config.toml
n_layer = 9
d_model = 96
n_head = 3
n_kv_head = 3
head_dim = 32
d_mlp = 256
vocab_size = 2048
activation = "swiglu"
norm = "rmsnorm"
norm_place = "pre"
norm_eps = 1e-05
positions = "rope"
rope_base = 10000.0
rope_fraction = 0.5
qk_norm = false
attn_scale = 0.177
bias = "none"
tie_embeddings = false
parallel_block = false
init = "trunc"
init_std_qkv = 0.0714
init_std_o = 0.0
init_std_up = 0.0714
init_std_down = 0.0
optimizer = "soap_variant"
lr = 0.00617
beta1 = 0.95
beta2 = 0.95
weight_decay = 0.1
lr_head = 0.0132
grad_clip = 2.0
warmup_steps = 200
schedule = "wsd"
decay_fraction = 0.887
decay_shape = "linear"
final_lr_fraction = 0.0
batch_tokens = [32768, 65536, 98304]
seq_len = 1024
doc_mask = false
train_tokens = 147900000
steps = 2485
dataset = "wikipedia_en"
Each number is 50 + 12 x the weight over its row's rms, rounded and kept within 0 to 99. Layers, rows and columns count from 0. The size before them is the row's rms in percent of the matrix's.

# layer 2 MLP up, 256x96, rms 0.151, rows 161-172, columns 0-95
074:50 71 69 53 55 22 64 31 68 49 28 42 59 43 48 55 40 15 63 39 25 48 43 62 59 71 38 65 54 54 45 39 52 49 39 42 57 64 36 47 44 52 37 74 57 32 50 62 48 53 34 42 32 55 56 34 39 66 60 40 49 36 47 52 60 63 61 43 58 56 49 37 37 59 45 44 50 56 63 39 54 76 53 31 43 29 46 62 45 43 38 46 50 58 58 53
099:59 67 55 42 71 59 30 53 63 46 50 68 42 43 50 56 55 78 54 56 36 44 52 36 25 44 51 58 54 53 52 29 36 63 59 49 43 59 31 48 46 74 38 31 52 39 45 57 50 33 69 58 58 63 53 35 73 40 58 55 61 42 30 34 52 40 44 40 65 55 42 54 43 50 55 30 31 33 29 44 42 60 63 57 49 65 68 53 48 57 50 69 74 46 33 52
100:48 79 42 59 62 55 60 38 33 62 33 57 36 43 75 29 40 54 56 60 51 61 73 59 30 38 53 50 39 60 49 56 61 21 50 53 48 70 36 40 60 67 63 49 45 46 37 46 40 48 44 44 51 38 45 50 42 58 63 55 55 43 51 50 60 56 48 26 60 30 66 54 61 46 46 36 57 65 70 37 22 33 59 52 66 66 51 56 45 59 61 41 62 45 60 34
095:54 75 49 56 52 50 64 57 52 52 55 58 45 47 33 74 63 49 54 62 74 50 43 58 25 29 68 73 40 46 56 21 35 64 48 58 46 57 41 58 62 66 51 38 46 54 45 38 49 69 50 60 63 49 71 37 38 58 52 42 45 71 55 42 68 36 64 63 32 53 59 54 35 68 55 64 52 43 36 40 43 51 64 38 68 57 51 39 54 56 58 52 39 25 56 65
112:44 50 37 36 32 60 46 68 66 39 64 59 59 36 41 47 40 52 34 66 66 56 44 53 45 71 34 63 52 49 76 33 39 61 42 33 44 64 56 42 44 62 47 52 46 65 73 43 81 46 44 68 39 56 64 65 44 68 50 57 52 22 46 59 53 54 53 44 50 56 71 41 54 52 46 56 42 47 47 74 65 64 65 34 56 63 46 41 52 51 49 35 52 29 34 38
100:51 53 48 60 61 70 48 51 59 52 60 68 32 36 31 73 42 39 57 59 53 34 40 31 48 58 58 69 60 43 36 38 47 55 56 35 50 53 61 41 41 50 37 41 49 50 52 60 56 75 23 67 36 57 39 52 31 32 29 76 27 70 56 66 71 49 48 39 47 59 41 50 55 59 46 37 46 58 60 56 54 54 38 48 67 54 64 66 66 61 57 70 62 61 56 58
101:67 34 46 68 33 27 36 41 66 58 50 68 27 51 53 52 51 58 53 44 68 61 37 44 45 39 46 35 40 56 58 44 50 46 39 53 58 48 61 46 45 79 56 54 58 62 59 64 53 59 76 46 35 46 33 45 59 52 51 39 56 34 53 43 77 47 55 53 43 58 71 41 53 55 57 49 33 52 40 73 67 30 33 46 35 40 69 43 42 49 62 61 40 20 49 38
119:60 45 35 46 44 39 49 61 58 69 58 70 53 37 37 66 55 28 51 39 49 58 74 47 52 70 50 53 56 65 51 58 39 55 44 46 53 65 51 44 35 52 37 46 69 43 70 51 41 69 35 57 50 59 51 50 68 36 43 31 54 43 49 46 77 47 38 10 59 49 39 57 64 52 43 65 58 62 47 51 29 26 49 48 80 38 60 54 55 36 44 54 59 60 48 44
112:61 49 38 34 38 43 68 45 64 57 51 59 58 70 15 55 56 50 37 39 54 55 61 47 61 56 45 62 60 58 53 28 59 43 49 56 49 41 43 31 49 47 56 42 38 38 48 36 55 45 54 62 30 50 35 45 63 50 45 23 40 53 24 57 69 49 58 53 43 42 51 53 63 68 32 82 39 41 65 48 36 49 53 43 47 50 31 67 29 34 64 55 42 32 65 41
085:46 65 62 60 59 46 64 67 54 61 69 39 40 60 44 51 52 58 13 53 47 53 43 34 49 65 49 50 69 33 39 58 48 46 63 46 64 54 18 50 34 35 31 65 55 38 70 53 41 30 61 51 54 36 54 52 52 55 63 33 47 57 52 55 50 58 38 52 51 28 47 81 57 48 26 37 64 49 61 39 56 62 46 30 48 34 44 50 61 55 70 44 55 53 57 42
096:63 66 68 39 34 39 40 46 42 38 55 34 67 46 62 41 59 65 47 50 39 70 51 44 47 37 56 27 27 28 64 27 41 59 32 44 56 55 36 50 59 40 44 62 53 39 32 54 58 29 37 46 49 39 68 58 60 51 36 36 59 70 40 46 58 52 40 72 67 59 28 47 69 56 40 33 60 35 51 62 39 50 60 48 44 53 68 39 62 68 50 64 59 52 49 58
103:46 57 62 40 44 53 47 50 47 81 66 44 40 48 32 54 54 45 28 60 44 63 48 50 59 38 47 65 45 48 39 34 49 45 41 49 59 71 47 48 24 60 56 36 49 31 53 32 35 49 57 42 56 65 25 73 21 41 77 48 60 52 58 41 68 42 42 45 38 55 41 43 45 35 48 62 57 53 77 35 26 54 40 27 55 45 47 48 50 48 41 46 39 37 51 37
# layer 2 MLP down (transposed), 256x96, rms 0.144, rows 161-171, columns 0-95
090:46 41 57 50 41 54 47 66 29 40 51 55 42 60 74 51 69 46 50 52 41 45 61 64 52 41 40 61 66 39 52 52 60 56 54 51 62 60 67 34 55 50 52 59 33 40 46 41 32 51 52 70 71 62 58 46 56 33 31 55 37 81 32 17 37 53 66 55 56 42 62 40 59 52 43 48 52 51 64 23 39 48 47 79 39 56 34 47 66 58 66 53 66 43 40 45
090:40 40 48 47 40 48 53 40 38 53 39 32 55 57 45 33 59 35 63 58 57 39 48 60 54 47 52 42 47 57 54 50 50 43 44 61 57 48 54 35 59 31 63 67 54 39 63 29 47 56 28 37 52 42 63 72 32 51 34 53 36 52 86 75 55 65 48 55 49 49 63 44 34 52 31 65 62 65 69 45 57 66 41 36 58 31 26 33 57 41 49 38 38 37 73 40
105:57 43 36 50 54 41 55 40 60 56 66 31 46 43 34 38 37 30 43 22 31 68 51 35 34 27 44 47 41 61 62 41 47 51 33 49 68 62 55 52 52 68 48 49 52 67 65 43 48 41 32 57 45 45 57 65 48 51 50 23 52 50 72 57 35 47 49 52 37 35 59 30 74 61 58 32 65 25 44 48 43 44 45 48 55 36 76 51 63 61 45 59 49 36 41 52
095:48 48 63 51 54 41 48 51 38 25 45 51 69 52 50 29 48 50 58 55 52 56 43 74 72 52 42 38 57 63 49 21 41 59 45 46 47 41 61 61 38 34 68 54 55 52 51 31 55 31 60 39 65 49 33 61 49 61 38 42 44 54 45 46 64 67 63 58 51 69 44 32 66 21 41 66 67 51 46 49 42 48 23 55 50 38 63 52 57 44 29 66 63 76 63 51
105:57 56 65 41 52 60 49 79 62 51 46 38 26 53 72 50 35 35 38 53 69 60 46 38 44 44 49 36 41 38 55 59 51 41 54 41 56 40 49 32 56 59 48 32 45 49 64 50 48 35 51 75 34 30 43 42 71 72 41 66 51 79 61 47 65 56 44 51 41 43 44 42 46 55 16 59 37 31 44 58 68 52 78 57 50 50 51 50 41 58 39 50 43 41 53 61
102:79 57 47 55 39 67 52 70 45 43 52 38 35 50 67 37 54 62 34 19 45 54 56 36 63 40 59 57 49 70 37 56 26 35 46 42 47 45 57 48 66 51 35 26 32 34 37 68 58 52 40 41 61 35 44 69 69 65 48 33 58 56 56 53 38 48 67 67 41 46 37 58 44 50 43 47 48 52 30 56 49 53 61 70 41 38 45 39 62 69 38 40 44 47 55 61
088:39 58 39 48 72 62 59 42 68 35 51 50 50 48 55 46 45 46 55 44 50 66 75 33 39 47 49 45 70 34 63 55 41 62 68 54 43 45 33 52 23 51 39 52 66 55 44 59 65 62 39 46 30 70 79 62 43 29 67 52 49 41 41 53 42 32 43 53 42 21 56 34 51 37 45 61 63 70 67 26 46 52 53 42 60 48 48 50 44 46 33 55 50 67 50 62
112:41 49 28 46 45 44 40 27 54 46 59 44 40 60 37 63 47 36 40 43 63 61 52 52 27 52 60 47 56 48 40 47 40 40 57 43 41 51 28 46 51 39 59 61 56 38 59 65 33 59 69 30 23 41 47 47 53 57 46 42 56 56 52 36 50 47 72 33 51 53 61 46 37 47 29 66 29 33 73 67 75 35 52 39 65 37 32 42 49 40 41 26 51 41 30 56
104:60 52 46 37 38 34 49 42 51 43 37 54 39 63 40 57 67 43 54 52 49 49 53 34 66 57 56 62 54 41 56 37 61 56 51 71 45 53 40 32 52 67 52 56 36 37 50 66 61 52 58 47 32 84 34 52 67 29 60 27 23 62 36 42 52 27 56 60 32 67 46 61 49 48 60 52 54 37 57 37 69 49 67 44 65 45 60 75 51 62 49 54 37 68 63 39
090:55 57 47 50 53 56 50 47 54 55 55 50 48 34 54 54 51 48 65 77 49 67 66 61 57 40 43 50 32 53 58 55 70 57 52 55 40 33 49 46 63 41 49 52 42 81 44 47 54 31 52 64 41 66 37 46 46 58 60 49 46 64 41 41 76 62 65 35 60 55 44 47 31 62 56 80 35 75 32 41 65 37 62 71 63 45 61 50 31 63 53 20 50 40 41 65
100:48 45 50 37 35 43 68 44 26 63 53 62 35 52 52 47 51 40 60 28 58 66 49 59 34 44 55 24 39 47 53 54 36 49 59 39 66 52 47 54 55 57 57 60 68 52 57 56 51 43 59 58 34 35 61 61 52 63 37 16 45 69 40 56 56 33 60 56 74 47 42 40 71 48 46 37 57 43 55 74 79 54 66 67 50 51 36 41 49 45 72 60 45 59 36 66
# layer 2 MLP gate, 256x96, rms 0.153, rows 162-172, columns 0-95
088:48 64 74 51 60 35 43 34 59 50 50 66 50 56 40 63 43 43 67 66 50 49 48 49 42 47 87 51 46 74 29 42 39 49 31 53 46 34 52 22 43 65 62 49 43 62 58 52 52 52 59 50 60 37 38 27 37 49 54 36 51 48 31 48 58 61 42 50 57 77 57 69 42 41 58 36 62 32 43 40 49 47 32 42 48 46 67 33 47 54 59 53 41 33 61 74
102:60 19 48 66 31 67 49 59 48 45 58 47 34 46 24 49 46 60 46 43 28 55 40 48 37 33 22 66 52 52 53 77 58 57 33 57 61 51 42 53 27 47 59 55 41 61 75 56 38 51 42 46 36 58 54 53 36 42 46 40 67 32 56 62 50 67 69 50 43 53 60 33 56 55 45 51 52 46 58 66 49 30 58 53 57 55 64 60 44 43 38 36 66 34 30 56
099:46 73 57 51 39 64 33 40 81 53 59 40 34 68 37 66 42 51 31 27 62 56 59 44 24 47 62 51 52 43 44 61 29 34 54 58 64 44 53 42 55 57 37 41 43 36 71 62 48 39 47 47 54 74 68 47 63 40 47 51 60 38 32 51 57 46 30 31 55 37 37 65 34 72 47 43 48 41 53 61 48 48 57 47 47 58 23 38 58 67 50 49 61 56 44 43
102:56 41 42 52 49 60 31 47 62 48 34 41 42 43 58 40 56 64 47 47 40 48 38 29 48 43 55 44 33 33 43 75 33 46 69 69 37 45 59 47 43 43 40 24 57 26 60 66 42 26 61 61 60 60 47 54 57 54 33 70 40 78 35 53 40 50 50 51 55 30 45 60 54 72 48 39 49 24 32 39 58 38 40 55 47 40 48 73 57 63 56 50 51 62 46 60
111:35 36 51 42 54 39 56 39 58 60 47 26 48 42 51 41 37 60 48 48 37 57 31 42 63 65 54 46 56 56 52 54 59 56 55 57 62 48 74 61 41 61 50 60 50 43 56 29 43 17 48 32 36 31 40 38 45 71 52 42 48 55 33 63 45 62 32 56 46 17 63 47 78 35 57 63 48 59 39 50 62 49 67 63 53 46 48 64 31 37 45 61 49 63 29 62
099:55 80 42 45 61 42 49 35 48 34 38 48 57 60 52 60 50 52 68 54 68 60 33 32 53 65 47 55 46 36 72 40 27 82 56 47 40 57 72 60 57 70 62 54 69 36 49 43 72 52 60 31 46 63 55 68 57 62 58 38 39 38 40 33 56 51 65 37 34 46 65 24 46 34 43 46 60 63 55 30 49 45 49 54 53 40 38 57 45 52 53 51 40 44 42 44
107:55 49 72 51 51 25 43 48 57 46 55 46 50 52 40 41 41 59 32 62 65 60 57 57 58 52 53 57 59 49 43 34 54 33 44 51 39 25 37 63 55 58 55 48 43 57 31 41 45 32 58 67 56 44 25 45 47 47 45 62 45 54 49 32 41 46 76 26 58 51 63 31 25 22 43 57 42 28 30 67 50 32 64 64 41 47 58 27 44 55 53 69 43 56 63 50
095:47 54 41 57 44 44 63 33 68 54 30 49 54 46 49 64 37 52 37 46 48 52 64 41 43 55 50 40 48 62 47 81 51 25 65 66 55 59 54 16 63 47 36 49 35 42 77 44 43 60 44 47 37 52 56 47 45 56 30 62 65 61 67 70 74 58 51 33 45 28 64 48 54 42 39 41 41 54 48 57 44 30 48 42 54 58 57 46 63 55 51 53 71 59 25 34
091:73 56 64 34 65 16 36 44 47 57 51 57 24 44 51 46 61 53 60 52 55 53 57 48 33 56 52 20 42 53 51 45 49 52 61 80 41 35 61 63 53 66 64 51 30 41 54 24 38 59 43 37 65 68 41 62 52 56 40 31 64 45 54 41 67 45 53 46 51 60 39 51 65 39 56 61 50 49 31 41 52 37 41 39 59 44 49 31 38 43 53 65 30 46 39 50
091:39 25 39 65 35 43 61 33 50 55 35 57 29 41 53 49 29 56 70 62 60 51 47 51 42 57 38 62 49 71 64 73 47 41 68 38 53 54 57 57 38 74 56 42 59 70 75 62 50 55 64 48 34 63 50 47 38 56 69 57 62 54 58 55 60 54 65 34 41 56 65 31 32 50 65 58 54 53 54 71 59 28 52 61 70 51 38 46 41 35 59 53 44 47 38 46
109:70 55 37 76 46 43 35 58 28 50 62 29 32 60 61 67 30 47 71 54 43 42 64 57 45 48 59 67 50 55 51 65 65 48 53 54 67 52 43 60 60 37 57 52 39 47 46 62 42 17 69 65 77 48 57 40 43 51 41 73 70 50 64 39 50 59 38 52 54 39 59 38 58 44 36 45 46 61 50 53 68 36 33 50 30 55 55 67 52 46 39 56 43 64 35 45